config.toml
init = "normal"
init_std_up = 0.0163
optimizer = "soap_variant"
beta1 = 0.95
warmup_steps = 44
decay_fraction = 0.718
train_tokens = 294700000
steps = 3296
Each number is 128 + 24 x the weight over its row's rms, rounded and kept within 0 to 255. Layers, rows and columns count from 0. Numbers have three digits each. The size before them is the row's rms in percent of the matrix's.

# layer 7 attention value, 128x160, rms 0.0813, rows 60-82, columns 0-79
101:101139159094122189160130140115127116131141067127098131119127165124089116131166159117125096111151079109146141138100110142177147148110135153166127126147120092126154134180143121091131155126141139121143127120098108144136159127107119094127137117
102:157146143070138124154117117121164090100130135088141164090155113124123171165139147097129119150091102093171105151124108173159116131117110120138133113135132157125091144170139133102129143116133145148167097123090119154140127094129164095118104126
113:140096100133150146072164107133103097089121082121177133117087116116110140131124103158136119134123150160116137143092150101111108133129128109099157138140110089162136115155131097094150114134149090147096132098089111126116126156117184160113152114
113:095178113149097151098123129123122117164115094110140120113163102139134104172113166127107159091108168128113156139124124125108140111107146131156121110156092127093130132165157125150100087117115165117092158148168109088082128115115150113126152134
089:098113113128143103108134138145152129132109107154145106098117104111162130139148154149134109116114150108131115143143129106133067089091103101160074107106138124163122082127114113112134127102084150116138124129129141168154135138117089081151137112
100:129113071110078123147133074105111133142163093080125119132056128093106110131108088108157144138125109134106130145124136163126095158112143104103112140090135137101138124153134098181109114121131119122094130114188105146121140098117143144141179136
085:145123115101150113115150060160152117121070102125165094134118157109110130135133102133127099127142104110126155168104157152079139110139099121124131158086154137163142184159179130109103124133133138115155121123122149121101130089156144123104143160
082:126109163087127130139132139122129105139122111070142096153131113096137143166130138093126137161102144142145132109153122117085154163167132170128145107106111162129187092140111146158137168126162141094157144119151143129109119092126145149127131151
100:166157154145144128119132144128148104094159167095130097176142088073112149151123099129132140132131170120108108089098132151130096144120099133120130133133093096140139092163150115139126132083169099136173145083127098158122129103078146176112160143
104:165094140116117130124164085090142099140132100129138117128101160094129108114123113134115077143099110079135124153115105138133085153144126125107111155153163150096149109131058136091145141141107143162148133125150171124132145114151133163115117134
089:125112108139152074121144124111112117134073120128134095148133136110156099132110138149085125108079127117114142090150130127151126141128147100074110143127100158102102095118145096117085136087167114154168136094136099103130104118096172165104145146
094:142129122127067121143098116141105101176116064102120099097142116088126112150115138143152111143100079158128084139096126127106170105132108129122140132089131117160146100116149167098142134133153106118181105112207094113137143084142141134145142145
090:116162098131132139144145119125130121102169120141068105104135120087149110158075124125117124119123110104124171145148117129114145133118105106178099081093125153137122116188186119145108151169147132112096164082088115153075154127173108132156143116
097:121127111134163130185165125136132157144139196113120091147160145134109113176095148151104119133126114131134126136138061104134139126130095106142127124150098116109102111086101110133136107113126130165141130126115149107125143113154066141123124147
084:099157125133150130112126112094141112176133142123103114107124083156074098121148148136141097098149130103106096141122159148160150095126122146140110139140123116127150094118110099117110129136125172149155118112126069079178143121127112143166104113
101:184129188128115131105146119133076141151164163144114161088110151132103105155080126097111086117108142148130129089115140140090135136144120108086073116122159145161147136110144096132156154117134164087153132133066127102169120106082125120128118163
093:134145148122165113135095171132106183140150138139103111126109079152110120147072117144102122136170124104093144127124122148149110135126100139129117120135155121122112090161161091147137166074161157115097113156128124114098159136148110166118108124
092:111102123163150083123109077152094150135105130122093153129158125151115147175165177152137159120106164116142144135186103142100162134099118088135119103152133141134152154086090157110142094143104141144143164111126102105146106123150129126129189135
098:140111150099159110143116123088153129113114125113137169109095125100139095133077100115147150133121152094134096136099134149108102159116133114164136152123170141126114152107141168189137101113101099122090125131098143149141120142160110178103141155
103:175126130157082127176095164148102175144102127131136114138173106133150125115132135080117130108141072136142152128153097105190105147128134149139137127126129129144163118114126165156135138112129147135137131115147168115125089119176116150161117131
089:161080141150159106119117088107176116131100116143143171117163141087169163114136155102092113143135106110152107121099161143120115133109132118127148152141107114160111107143133124090140101170122078123180104115139158174159115154125134103177129146
092:112131102160143153134102134156138146065158133125092127152109098134139131123144161147095083140131118095121110129153165116121114130110084082142135135145082177149154077138122166113106120146148115151154134133141104178088139160141121123127143139
088:129160122129142082144148156150140083133133135124128150124114115120135162188166128128094142104123090144143115162170118114105134143136105164129139108146150112137162124127157163111134128111138107139141129117136082115167144103164075125103142152
# layer 7 attention output (transposed), 128x160, rms 0.132, rows 60-81, columns 0-79
098:177143081164130091082106115152120173160117144156150111113147124108168123131114119119173163135103128125145154100144163085095126139105130117118153146102157176131131114087121117137146110146149147154121120141131166122148120137126154139140116118
095:144106150200104115107157153146101127147150125148106139138125104138098125065147107113139125124137124163085133105105103105091168119100126119107124189127155130122142120086133135109151123131145111099118135119145151114150151122108116151114134141
108:107161178154107100156103155134179164157139152122137134130157170120137114128126145124165133141141110089166098141163098122144153137116153127163135110140154153133120138125111154168104154132077195115143118123114125141155126126134106129108110125
107:167105157107160117146131183122118108105142138140118135134113158127138157122164110121163106143154119142145114136169127134139113123120108132100161102092152150151112158100108108117153133106120098120149109127084121175154110109149087146152121145
099:142145100118157146138102154139131150127163155089113155167172153123106079149097116078094157124146131114164099105141089118167212147114143134127127149103136159132144135113139123167102138120145124136098145153125148054105118129125157107144128163
109:093120189164152136096126120105161123114124128128116154116173119143101125168116144094098113155123154131095149090104099116112118117114109154131158146122117115130161134094118130115157110097147164093169115106089128132107104143149097108143051111
096:112149166132131093135122161130120135125196103121092155134144113126108116123088143141156169139152121150141138090093143117119169173138174132116160099174105106085109073111097117126133128092158133110128131124111099147158122184087105115157155115
090:174109100150118158091107121143145125137120136145151124146141126131128109074114120176120129122097133098145131125134104173173086105080130142118110149181137115124138136119119153105133116118109078162128143128130137126117115085105124152177121128
107:097135063122135125136108128144113124108149130157141143097118150160107148133109134142132103131112127130140156171118147114145143115130149146178118122152110164125141148136116146082133127184116150103134153155175162116148133128133123080139114117
107:077135128125091121129111175142096111130107136115121162113117142135104127129135104106121147125073129181124114102175144138126103099130137137112111080121097093153136157098185136181131127094172108107101134120115117191136114171092163136152139114
096:129105135122129173113118166143083128117168115136147148120126135124108148099101107084155138119089175137087132134117169102123128094150114120154128117132165088138113162130115109119186146130134147089140143126132145160140124121140078108123178103
101:128102116167188104113131104118144138111152173098161132149130138138125152128126110148111111151117136132121197090160124099134102154148144090162100116185078153084105123176141075102150106122119117124110112119108127110101101141127127148152115095
097:111130123157116112142093106123095117182105127135137119137164191115135142107140127157111114148136133120112131128146136117188164111121179093111155150171131128111156100127083160097119118114132117117125117138176117098161118116102142142114123110
100:121104112116132139089110094100131139103087117109115156095119149112169122101142114112151094092143122141113126113124148112144085123149156157127150126131121133148121140147134136124142120113113130144098090119142108124158159125099168129152154122
090:169099123120119129166138146125104127119097154113143124163146132083155125105129126137113121165123142161133114129149137111112126126156151162121169099139125107109130111162123140166137098131114095127110115101173130160106137153152148123097115123
104:090121073089129095154132145107164107138123124092147099138159116134143128101148098131120132126112141127117138166109137114135125121154134138163132136071116094105110127083083109131096140140158091171165127107169123156089102104163120129121119088
098:122104105157138125148116091100141102143122117118081152126122165088121133095137143099135095129099145111179095122147123109144152103114153143122134147122094104149126149058113143131116094197107148125133164087136108129157128112099160111124124138
098:124125160121125111123141193096124149125115117133140139154133106116132140094153136124093112136139098139116114132112142131177100127119142103142179136160124132119085148149167125141141160110146095129123128160123158147153152122102137157113071146
099:093126117171081129116149121142113154181099099139081135169140083123100140131149120126116122117123139160152159157128120147141129136123121155075145101088124088110147148153135122121107150127163120132094086155125084117123102139131150093124101113
102:102090186121176127110129108135164128107114087111141141141090156085148099123176123143133152142058142075144109107156148136118154116127146124146090138126155174100118139082110095156112116130155127105089147132147117133123129150125127136105195115
097:120158115124118144123118167153128134098147128122114115105112087144085115112121102086122136128151158171107116139133104144131126124136160104134104115099123156094091115136120141166105170102125186159073131168142152088115151127114128145101084106
100:122134119117131104142200102114103187108118106165107130141137144142102127108132115093151116111178113121162152107127146109111141107160154180120136131153123149155130154149120092149133134126080127125144134124096124079171102098117124141109111101
# layer 7 attention query, 128x160, rms 0.082, rows 64-127, columns 0-79
104:118138191130125108129136090150135173161161125114116132122139119165152171137091146159154137105164107117115129107155153151138120128152128130161117137164127080149139077137088147102123145083116113104155126144116128148139133085137112115146131093
095:150115136147128077113137147119134147142108144139144138105171131144143100129138123104154105126160111158156168119089100100103128177111143117123120110121146098121149129140126116121136129092099154133082153147173153134147139133115100114113109117
097:151097130135109151082135115105108112133137141164147105130121081137130136136124138133123159122161118106149160145145146139148115091119153108138093137174108135093109153090098163132110155083107163076127145143139114167119172153102127155146180153
109:128096120101153161128118165106134184123135163155141101095120104124121102106111132181096151099141109149182124095164111128111140106131175125125124132134156129178106106139151117145110142128102159144101128101138098097094127089107173084133119131
091:157090154142156115167153133120155136086134129169144107126125097111123161176119160120158077140158146144141102156110137120142129127120170147109104131135138070139138138136089150124123109124127117126118137156139110149138134130090174098171090093
111:123116170123103132113104158138165078140118117169140161153111150098141119142135134142118166164120094071100102148168077092131174106107112144150149098131126140156143116146128155111156132127122154115136100074111115145123128129107103158111150134
104:137174148124120110154145144111129070144113142155158126157170159115104142142152162099169101134125144131135145137124085057155114136130142149110160131098134129113117135120148153124115145111162114085151112106109101148117138110154062149107083145
095:157133152110106143143093143145075076117130115158126091099165106127156138098122142141130129171109148129152115163169122117123105134134120142084100184080141085128126141159118142095148109126124100173120151095124138092120151095134093131148175103
100:167119138103146158130136161143054111161103152140162084148088140140138091128119106161120133133125121074093144135147162109135111143122109163115142121115134107146126099140099101148135111136129142133132108115131116120092129123174119144125161095
096:117089096127092147112111097076112114139115101139108098088179130098128129146125147164125133115113163097146117159129097165134130086121110145101121109127131131136125176128116138160152140131110152117160135068140116100105181147131110091107109115
092:163117130104113116145180104133100112189133113149126096133073177120116148140164146182116101104137162118136126139120116117141112160160146101110160130142135117112116141156158127167126090137119138101114101127129138137096150158176152111098170106
101:108126137158134145124162131138134154165152119123090095126139166134126101143109114128125112100117159087119127133127159159111096159132111165147105134111097158115149192107082088139105123152184097133114085134090104125138167106155119143186118148
108:145136134108095135125118161109094155140113106124119125107131193154164143083140106129190147144149121112153126126099139152113082107094172165158138146153176083127138086102156171106142135121100158179126120073105144153081113100148087124119149102
111:098129186121136150129091107158135068161139144161100150115133129121135124091140114126101131187116152115098103120192077110154166136130117143136097118094111140134090148134134135131141160127118152177089100101110124135106113107109127144139106095
085:104143140159081127152151097132138083142137131122110083162175194146159157126151135125144134184097151092156123141139142127171150105131122130172145102146115145171144135107147092134144115138172170150138117139117110109139145132158138110109182110
099:135119220194095096120135149122148086096081116132121143186143115125134146114122131126173166143148147162101125121138095092127141131149124103107097150121135138122100138114104124088165137090154109168146128125135116138128178128111128139107177102
098:127159114144137104127120144120145125113130143157103107160143152126122107140124110102149140134092128105112139122080059134105152087130125145106126178140136124153095109164118117138162111130127138122187112123105101051119095140128102133092077125
111:129134119110161167142131155154132140156133147131115149114192134109158157127115134101123180165134127116122091145175108125137151113105158162127172142112163163110148134104148162141152147136125101154091125130121132152135116157134124114078136140
096:143077134190099179093106129119123160126119124097145117149104129144171091180108133125207107118124130098134129102126128103132111141146088121118122102161140126140123127125135109131160097156094150128094124129181131109122146127101127086148081081
110:175162169102133104129138135125143103069086165111105128117171118098117144085106127140171135160116114142155129091145069094136150136152148155095167165143124116120135112114140100117126147152099127158142130161140110104148144106142148144093083113
093:130117100115149117118120157106107164144138128117111133068158108115132150092136133135136071157135099119139130110154142109139128120096156142123132097155125137097115127121130181107149105123095123146108134105165132123111144152082178138102129146
108:172103112127145133136130154080155153140205133126142113140094128119132103161134122159132109113102117144140144170117111134100107142137109122089145120152148157124132155100139130085085116089137111131111125136141143143107096154089118145141122101
090:118163110129156107129130098138129138121166095167125119146160128128143149153099145122149155100146147131094121151113128140137174137143107130094176085087138095132102125086125113162100141134135115106178121132101127148152119132135109117083134141
102:139185094104121123146129126089163135101129098124132110143124163108143101115159096101158147146175105096135126128119152112143137145129133129134095104129124180128133113086143140134121115128141114126126151091109096119177110107095202172112115082
089:109135128110093148105100102061117149140129112112141131114151114108094148129132122107114168139139131128122112170176132123156124098110136122103132103122094075134126135103098144139115122168151134125145152106101087129134111109122133093148126139
098:139133107080144121138120119131133079112169115083118128150113175140131172145147106093130114139123156140077098155135166106126127093104112127138093118118123095088148152124128101149158139119125130135112125126116129114134179135119119124177137062
095:135114139158155151134123117062126083142093110119131132125152133116151166110104098110184115111163132124098130133135102116145169140131143144144094132136199129170108174121125160092134112111093155128118099093111099162172107117078117088111110120
087:150104119145159141084136159157152114139101148133150143106144110130132122136127125118149125078121096149097095134089132126129134132129112138099102153132171127101103146128103171078104152167130132154156140139078117136160159142100129127080104127
101:103109089162156129149156102133151135120156101179112104185111152123140143144149107163122160128087126122120128150120169136170129119122122131148109127142099115112136132087160099144153137124114129106143121179103134099138133131111102124093138128
105:085165113127096111132122118096116113116152157107098122164123116097127106105115137143162122158115170171104113124140140119158128143107138133117165140090120158120097132121059106151148090115116112139128083172139149075112107139086171084109165137
094:149125144138098095089105155076120059122160131140125128129143132132097097112122120137114148110086096149114128123138152150111154145086151155135118136132129144104131085134142147136138114131124115061150148128093134136106101122121119119127114177
099:075132116158142146180109141163167102160090114147110124153119111132137147136119116137174142138105129115095119150128118177152097130071122097120099127112154144118157163114157130128166173151125116151141127133130122139134138128112097165166156187
095:122126114169099166141117102122170105160127132134136148146148122113143111113116173126151086123108105136113097089134132166142107127144128126104114130089174127159130090086123095144135105112162151180130108145110126177107102082138103118163159162
106:131089139134078119122098140126137096135111110152137069162106111111150092106104093170136131158087132105091130122152095151100143180165142144143102112099158124117110100100125142137129101105112165164092068134099140102152112104122171123151141151
099:142137197129059138162174131128124142111103144135118152129111116125142182106155123123110126116153153116167101150165101109142124132172157119155140115142114127199114099158118089117134172143126120136112119096105164128127119152111143134107122101
093:127116077142132104137139139143104126158080114171134103107104088121136150088089143119185142121118152149168147139115075103098105182130094139105126127169143151117122121115134130141136102124152145113146114102120174100131077144126104092085127149
094:137096162097098120143141166174121116130109069139117114096110118086134136110132147111085155111149133094110124184092137128120111138117128133100178132157117171143124156136101170117114118125135117130124122092099117124119125098147126131112143124
091:129108098139135160142158130115161098134125150127133066128126119095141143137143181176096146095132125106074113110111156141131140115129114138111100074160107104124064138149109132072144109136126080142131125134122131152141143125096121122159156144
096:083107137152113086165158100134112145162106113182107087098135132124087075108168107138129139153144131150098118139163092130120161126154125161103147120147126086112109130150145110133138106104149145183133137111129158145130144123084171137101143161
109:107151092154120131091110130115132154101132135126107079115117118136165135114148127122119081103149107141136144113129134109108109168124144137146130128126108110138109142107123129150124145213079156105112169145136163141165136138150135105100110107
094:088085138101151145084123144155117127153137147191135171109148124096083119133112149124112108151103122108133106149152102147115109085093097139153134120120178124130098125139143152169139147105112145112152144189136149166157107143152080146081113135
094:120090146148099145083140124128103111173170150124115107139171124123089144148103101166111148119158185143117127122126132162120103120134120124114122124140127171137126133160116084137115119137155125168126147144130133135191169155137125142075112103
088:133132126102120124126115101138081127140106092136101142095131094107116119116164089090089180142136130157133090152138101113152176137098163122088131103148122137148110115130124105182094117104096121103108144171127112135149163104150114131109125055
103:108101125127124110154153131141126144145123133115102210134120123155172158147138120134117150115065112102138146138140160150153077133145085147167107145162102100123138126138166093151147149180138150140146114128143139131097140148105144127151114123
101:177113130116118126109165118132140170110103154125098120105117113099136121131141093168117144147163140110143120140183099108119097110144122151139152123096119145122102137149142129118158153149149175150121130140138117122147119099086125099101153147
098:122092131074133161123099142103132124165115158147124048103113092100136107122148136168118150117139105113113133150147104116112136133127149127100131161139146095149143100091100138123147189129103127129118116094146151115143111139159100156100112136
102:149143101127118106149131167133135138168135144114136124084143120166131150120149146182118129126103128100137131159100123096178101149144158134115135142145102170125137115143154103131102130173114175133122123162148113146133164108161087141109149147
096:143156152126165132110142087156136142111106158106162177151120116170147162117110150132134166066129137129139112146098168106137098114156154120162159107117126143119175099144125137121106111143140170122140114167144104123147120119160092130133157122
091:094150156130169140066118133119139113163134127151084130142126134159116117097126116142095109159178160151136119140167124120104138077086168088135122139145135127072124122108102104096154124101125131192094150119154116145138135150112154130138169120
088:101151133111137095148146106170106175132121129167117123108144112116118152108142128176160137106064163115137093117118145123160136136127141096134153058153123151127126104094119124068138105120157164158136133145134151119163104134086121113103112096
089:095131141113111100118152122147146123128118120156100173106158133095081121116132111139129127126113130126097103123138119099134114113121148131109104129107148145079152122162129121106134113158141131133200156128104125147092115097161141148110151166
104:128092098066143109118115127045180167083150124102086111125139137135150119125154121111128113130146061155131160128142150146142141113135115123136101139134106108140104121102139096141162079116147105139131151103144111127110116104126145124137136159
098:157115148187118109155142128101120157120105168139138124127133128115168111138132137140117158140106165141152149160123114128157150131142193113153130121116119160156135097193114118111088101139119106120163077128135155114121150146104147160139149112
081:158149156130112104144126123097123149131141107115153119130146122121198112139124142155119181124131148157132121147114135107116146148081123143121148133164131108106145127144166136130108131107116083125115113108142119123109136085110113160115130168
095:158122161139125094116138128112151125113147111102169117133086093141112098163128157129166120127172129142133113136125112136115116138141143104116180129089078155118169151169181101112094118066155108115110120133153132133121114148111122154161101109
101:116168171152083138139120102160023105118110116135130139097153116109140114102139133148084143151142106098145146103125146101140153152174080153110100104137167131147133148179113112094150122143149117133121142141121136160164152109155130127159111107
102:098102093125103153113129107148161157111150127151193150127106118121132127149136119139122087148159135141144101133120164115127122098138127145119146140096125137099157175140128144132147126155099151103096146145144128104116112173094155053137119167
104:150152112150105119087098115132124101107098132108144142117116140109154136129126150085144103109172148100135143118097178120076089110103137130147101153133122150135109147111128085127110163153121134099077120090133168118172145128156115173114144107
085:101133095130168154143136115176085115112172149110132153102130155125126139121123161138125135099158117103118133131165174123160093119151128102144147130085091147132125105119111138111148108095143111139129120082117122101117167148122108158148143139
101:108097085163180138144141073115169136117154171108131129106095124112100121135140118121154084088124143149100112125140072164151145111133122134115132118099104088119125067125136124136126093120138112128154098114142099088110137135145129134145101125
103:131155150177151160115101128124121123149129101091166122150144066179116136152131106104162189113086132118117153115124147096133098181128131082111121105141118173123136143080131109118141148126127100104123131121141127121122154130108118145171120138
095:091103156132075126108165105125093142130101117098105129113095129128140155132113156140139168129075088156154141119142169146138139130108128167144128146154153119107144143091141152166159128166120134095133131172129146129143129118126099114164114099
097:115142169151155118120123146098172134134113118145112114127077120115126088137149156147105145113141094101163147101188138115090116112103164120155115153080138146125107098099112140145115127132086159149169148154122151107120132176109122128112109101
101:130121135135144134136118119114149108109107195144141139120142131160121126119129119094083105121184105125108115143137132104141117119115121144146144157109090166123130127113131101103086112136141135142102127090150043114134153131138171108110141155
# layer 7 attention key, 128x160, rms 0.0789, rows 64-127, columns 0-79
103:110145162122151137088118137143117140145123138126147106168149103174159122110165138113142130098138101146070108104124107106128094147137131107180112140125140079139115117139150069123141140093117116156177094116116173149100119109129105129170149125
103:142084178123097105140102158151113143102119147140182162129117122166141130109125149104186098079152118118139161109117130101105135164129095148116101140114109156149140183103118149102100141137133124128121142140144124128151128128128093118107106111
098:157124124135186173107135118119080101158140132135131155171167066125139171130132136137109101122150130112110136077118155140162149107083136113166119126110150148116120122096102128103139098108140122107111146149110094135144135166112114131125158179
113:134153126135159130114146100122172118121142168142114097106137120101104126149086128087118123081166145160132135110147127111129150117118152135121126116082163083178092146129132148140113080182115143147123092122161093092106114113092167096126137175
106:128084118128135138115139130160162118106137106135161064165108091136125123152125176119173126058138115142091089137119119127125164155125140152098136119128132120143137161096077122103114145116124134148108117146126138112138168114079138131106071134
113:164138116103125162164147098133146117159126149166107181130170141116074149128170125118109155170148156104151080133139118125121136125103089127128158134102140114151146156147147082132147135109173120175141115094118073127101118128088104157130139129
095:099164129129119116174138150112122171130101131172131142141136150125156133104124123111137123144122125069129165167080162122110108078155140084135177118112153110144124120128155125128088147109155144110136089127139117167153121175140112165094105113
095:120149089115105100134114142129100127148104140143188100117153111116131130102143118078131146116084152130087126136126079163098147109109118117135136101121124109162076109088116118114158137122112134124145067105146126137108134123115076133148145113
103:151119168095118122116144125125069102098152159135120081150164164122135116098141109153141142141165132105128144121137145115152143121125129168087129125104129127161138133110116125151162108161116173145136117084132109154105145127184127142158153146
109:109111110110115185143129114097127101115098141154096116137140138118119151125067164159106122153097143087136148185130137130129146117131096129153143105116119122131182122139188114107104076152135163083163142089140116117139162160111127106131135134
100:108111112117104113165093121156112083117144107136108119137146102104087096151129132116140132127148189141187135142110110127117145120089152112146116122116123123144147133118133111130177122155145141137124138120141186137082117135160110114116135139
102:131101140190098102091154093125115108126116107133119080144127161153137103133109100157140141176102157107140142105130129159100127142114079208143133123118133129130150153093121131092160131115142150112119130149143121105155145140116122125168139186
106:137122150089078153137118170161139128125114178146115140096120121137137169094115136147137134136143141099138114105138147140139102138152163125186114144120131111154106111110153126123106128104158142185133101116140107134094125102127096128172137124
107:110179126100124138113171118141132128150118135150098156164155148124137085099169103119135137155151118102098134134155078170121141150159124143136111111137114126105119187128149095115106147111122166178130098107119080124147121104128135169118111115
116:098135079130054128112129069141171111127125135149131115137158150122127129111120120124126139155123100136160162159126158134140112124115081156159114119067112096123115107129170099154122135179146157135139113122111145086128136121128112141142149142
101:160136185200144098127119128128164125121108109120122143139161089145139094101115178093134107149159123103105118143123139114117143124122093087134150122126130146140172098120117119112117113123147094154091132099141127146115209153142109147185145104
105:107144130085169111149158179161125122116112135142128145119153144166133140142142120164128157146122156128127171146107123138151139135125114153116144122132136140101138156146147106129109126150125131134110112109174094116136104140138108134077120083
113:155111174089132180144107132138132121110137160101108086125109117125111122132137106120131170130191114140156100126160086129114140108112150151119133125178126116162071163090127120098152158096147102141154150145116120156107125100125149142106149170
114:153100159167110106151106195142116097135081118115157151118120110170164135128154136114133110161087167112114108108119142133101135154144088127073128106162124134165131176126142123150165129149096088142136158151133149137153095156116148167163094162
111:115165126112154093145144137120127098096071147133134108136165096123091154108113112118130125136173097154146115116103102090138121112130149119110145140127135146120092127126114116116136163140119093157152103125108126153134120090156104102102141077
095:130113128135124118160132123097113121104110195137171156122121108099158167122138114115133070152122108110155062131137171163125130142119177154082107074130120136120125138121099145111160115100088117137113159105164135122156095131090144146136099157
112:102101114145116126093169139118146069118160118143122117119114139116129138181120120163142108122155140136122097123161106144125146137110123100103114156084115087113146112146140155120060104120117114130131138114113115101151162156084097160162128145
092:124141133124127119123103128137118150089104102135123071100096099142096155097123135130169167114099079115135150172096086111132134127115131118109119144103141137133105106073152108155106150113167086119162084182129122146161118112173115142127125107
104:117197106122120120147109104112138109098121100138135106105143126094121115138146111141154110205145094135116125086129124133140157129070129132138114142088154147102127128109121112171138178134129122147147112125119118122100112133068152144152119128
089:118098077114124104162078088115129125094148128147123093129150093146117119103122095175123147122095118144142082145128101172138140142117115151160151095148135100157130104100148114120151155163147080141155089107120100110107131147145135094125114117
108:090138107132087166160092128155152081111149125094126129152142157122105144097134127121109153126114128103104119133151166162097134098119108158135102138117128084120131160139112105140121138164130148119100159108109151089100165142176118121156128105
103:120074140154109158150130132115155104163114119135107111183145090130141152123124158099144121098114092135101096131117142108109132169116118136126077131128142158115146121106182106105123120088128135126105113118167140123145158118099116169156114127
108:114082112147144110105162131139126126151111119111113110129149102111149135144157129076147118082139119126098154138107124092087169149168132131105116148114156107101170138101110117144125119132164137128113161162174146126176158141151116091122131103
109:110142155115125112105096153157164133119179161138122082145129135129113129119126122156147162093092145119111165144108130133129128176134120092127108140167122150138121126106127108161086129123132079114167077194119139112153118138132071165100109121
116:117168126134168133133131109132110132090123136080131124126112164128146141085101159111170172151155172181122138120158109126130128102127125123101163135141104123137094129101070110143168132122131119088173173107115134105121099132159182140136157157
101:118101073153139094104128102079133108124149145160119140113149122115107145126119164120125124144134126154139119103161131116139194117082113184137082135127132137130131122114108066131140144128138112104137129145175156083097105151114101111114139144
096:132110159128159138149101143142190079110141133129143124140116166128128115088152129143106110144096100123161139159102131152117121098150091113101148168096166150109116154098134172105160185111161134120142129101130096115091113145144123149147119110
092:118162098171098148115136118130158121080079146115149119150129105119132120059106142138140112123114116136136143117104140149128088117168144117067130145127156140125143104105106134160140132102166118150107139140088159140140082133153117082149097107
104:172125126136110147113126107155130109136103129155139105156128104114134113131108109179126084167174132053108147107120131155125135147126138193162090118126110119138132168119110166119151123144101131145113107113097090077144107142127137126131154157
109:159127170120098065134128110152135088143119143143099133141126104163102179118143140133135104100153174119176130108120131111104146121135153115154163095181170114156120118085124125130162138137148104147128090144110127106108094126146082098110123108
103:147172105100130138181111166155083110139079121147131063119099112127136160115094113166150146141108163116113157120098123119131163145107119116090190080110099121155158105140105161104137125138138126108139133120129150132124097145171130126142171155
100:158062159124127168160137140114126092115141128163140138139092124142106157112143130117121138086142155109111081115099101155090142147118169128143129129171124130151172141139119137138153130109129136136125101110144104123120152131093112175087124108
102:159078150171162152125122110144143123151119106122119118166122107133143149105096150161135136113101110095133118145146157098136147079132170138093109148159115128121126144123111128108144099151137149145112104088115111144153161152102109083146164095
094:130111122152122073171117116119145091109095108127116129139154101080106077088110111097164085189153126155108147151114093144148131140112095183148119120141129124091114135118146125106091085158138116112129097133098123123100128130124149121156078125
096:121111111137118142149132114130141119061088150097107072092090151142139133065117141122125106095158141101129139165084131147141110115148165147155118148118150129105078171131131140125118107189140143108109138116140111117164087144138167117074130090
099:146112092103160147186157162126113163128133145102110090140126140113115136140152121117150112115130100043149130145149106141117166121111104133114112136128172141121116112145152149148096110096105099100104145137146156144118103110158153118126096142
096:126136120146130183091174161154073148160133105127146148141142144117104129133093090177112126131128120094121127109120091120087124096122117123087135144159161126097152119110131122155126113185121126065148165123108109141138165130139138136089158128
102:129152162131160152108179118114119142127145129083166108131124149141134135127172119069155134154156148173102109136098136126123151130143101114116130106145152087111119164120176124129072141094095137097126132111128118130091145096137094110104120080
118:104156106118120117131149129126131151131133151134133136122150170108117133116123100162114120157112123111111165133140165157157091111149122112128155128131099119102139170160149135167124181102129118083141102139106133078153113123166100126152146128
097:176121130142124101147148177120098159077119146119112144122093140113113144096170089119087121131158126117159131095163108115135142120136140144147103161154137120137130124112153105152152116128106112123126115105116101094132144130139120197103126185
106:152127167112108154159095088109151084128139144144117117154112116123127147115101143162123135134166134139069111126151121153064124085126154096107093132097148120164100100105108124141126096137087106158155106121170142169159135158101142173130127111
108:150124117126112119129165127135136100136099155110157120117131145176132171091118092114112091120132172136156148164085133140124109077140143111126111102170128118093145137090154112123145124162124161147129116120099173116121165117096132161103150136
108:153107166145151144115149118196103149142143132123097094091144143140168130103120137098139141108114163119152114103114150109103075099120164128128096147136089120091136084126104103145152110125130151152122116166130125160103123133154125111112174140
100:117138130137148154116101162120166181094139165114114185167106110131135136107133095141136139090123104106124119133141130121155111102118179119113126101105119102100114163137099147105160156140096134154103181077085094163133145098092128161138160102
091:148152136120124151107077105118138153115107146156184101129112151112149144143119103089131089141126140126140126119164098131130114174134178082161105158098125151110140115131155143116131142158126102162130117135162184114166163140148117134126096106
084:124117088104118118115146142131153118111141127067105136115158159166110108134142121134169140090149157112104098132161118118142194100106095137158135131102102126110119107159146152089135127134140165104136137167118116116138103119119138113163142141
101:156115123083129104156144141120120156103146107111118098105110133186138115161155147148145135091167090146128164116143137139199103091112140111161137153126090106132116119135116143124100110137118067128155127147148137105081160113110158114107149145
100:130128093162140115116175119087137149158134148132114063128114102175135079154134157088117143104105116137110129153091157089146117108161123118117194099130113170148154135176105107143140118108103122167114125136112117126109148137089130121090118136
088:129130103152151147156131117093104090105153141166111065127148135105159104123121102106108106138155137156088142146138120109158138106082137148107101164109108172084138136126097095139147095120130108115084170118151104114154129142145152117147160168
113:142105122134083078118116156124177125157151098137129116182098093143097122129151116107164141099101106154111122131107101144108104097125107136097101097132144137101166088122132155111119097109123129117146115133148124115162080186138130115157124116
110:130114140084107142153106125143102108092095148131119115130152141172168104109149170106122146123137145104146154125128098104075136145164146173201118123191148139088148174129097155129165112171135153122130074152117129140161115152124117123130102109
107:128096092111134132130134098121135110159140140111178157096055121118122154139127096133122098124141154123137108148137123105147113139142131155107127142136105163126127169139145111109127116114147118125131156127126113130103127110111171078147068122
100:135139101087120136118165139142112161144135137101061109111075092151104139129118150136169106134134082090164114146112172109123122157114145113115162144141181135143162145106062152133137130158135145157105127143106176117126164121115152100091155134
100:080137143117148123149109105062178118096136127116103155159127129111079168141097114151158128150144102112129139115136114197116131147152134126139132113100156137120127124199123160118118130174174158125125109133130112122149137173144151129131099139
106:106102149117174150173129131148134131114175131118093143110106108127120137170148128145149123155104188168122101156095109170109152145140140118086112114077125140154102123123120123117171129087134158166135128136120135134096118127138129093140116082
108:099129139192138163143107126084117124128125114115140123159108092133131116113112143101117173113099127133077137106136131123124100118171138111141117154125133155133172140138151115147185123123141071148110112139127150131120140158107119141190131117
097:128146149127078131094119140170110106140141149161107132096133147098127154093082133102132117161121148156087156119134161133145117137137091138154091136098159111095122135108131092179133122109124132088158120162147171122130096132140112145146120117
107:142129133135116152160128115083166106123126178105088071182112118123139157117115171121116144092148122125101144146145096113156140150118142083125114105082133138160145103144089125113132146139149095140145112121120113081101108156106137119152092121
105:148129154114143131110163116118150143097140151090152168148144131176079104158156090134124108142183109174130119147134122156155195124109127162118157107078146136131111107141119103106104116094117117123113135143144087113114110127119095126148093133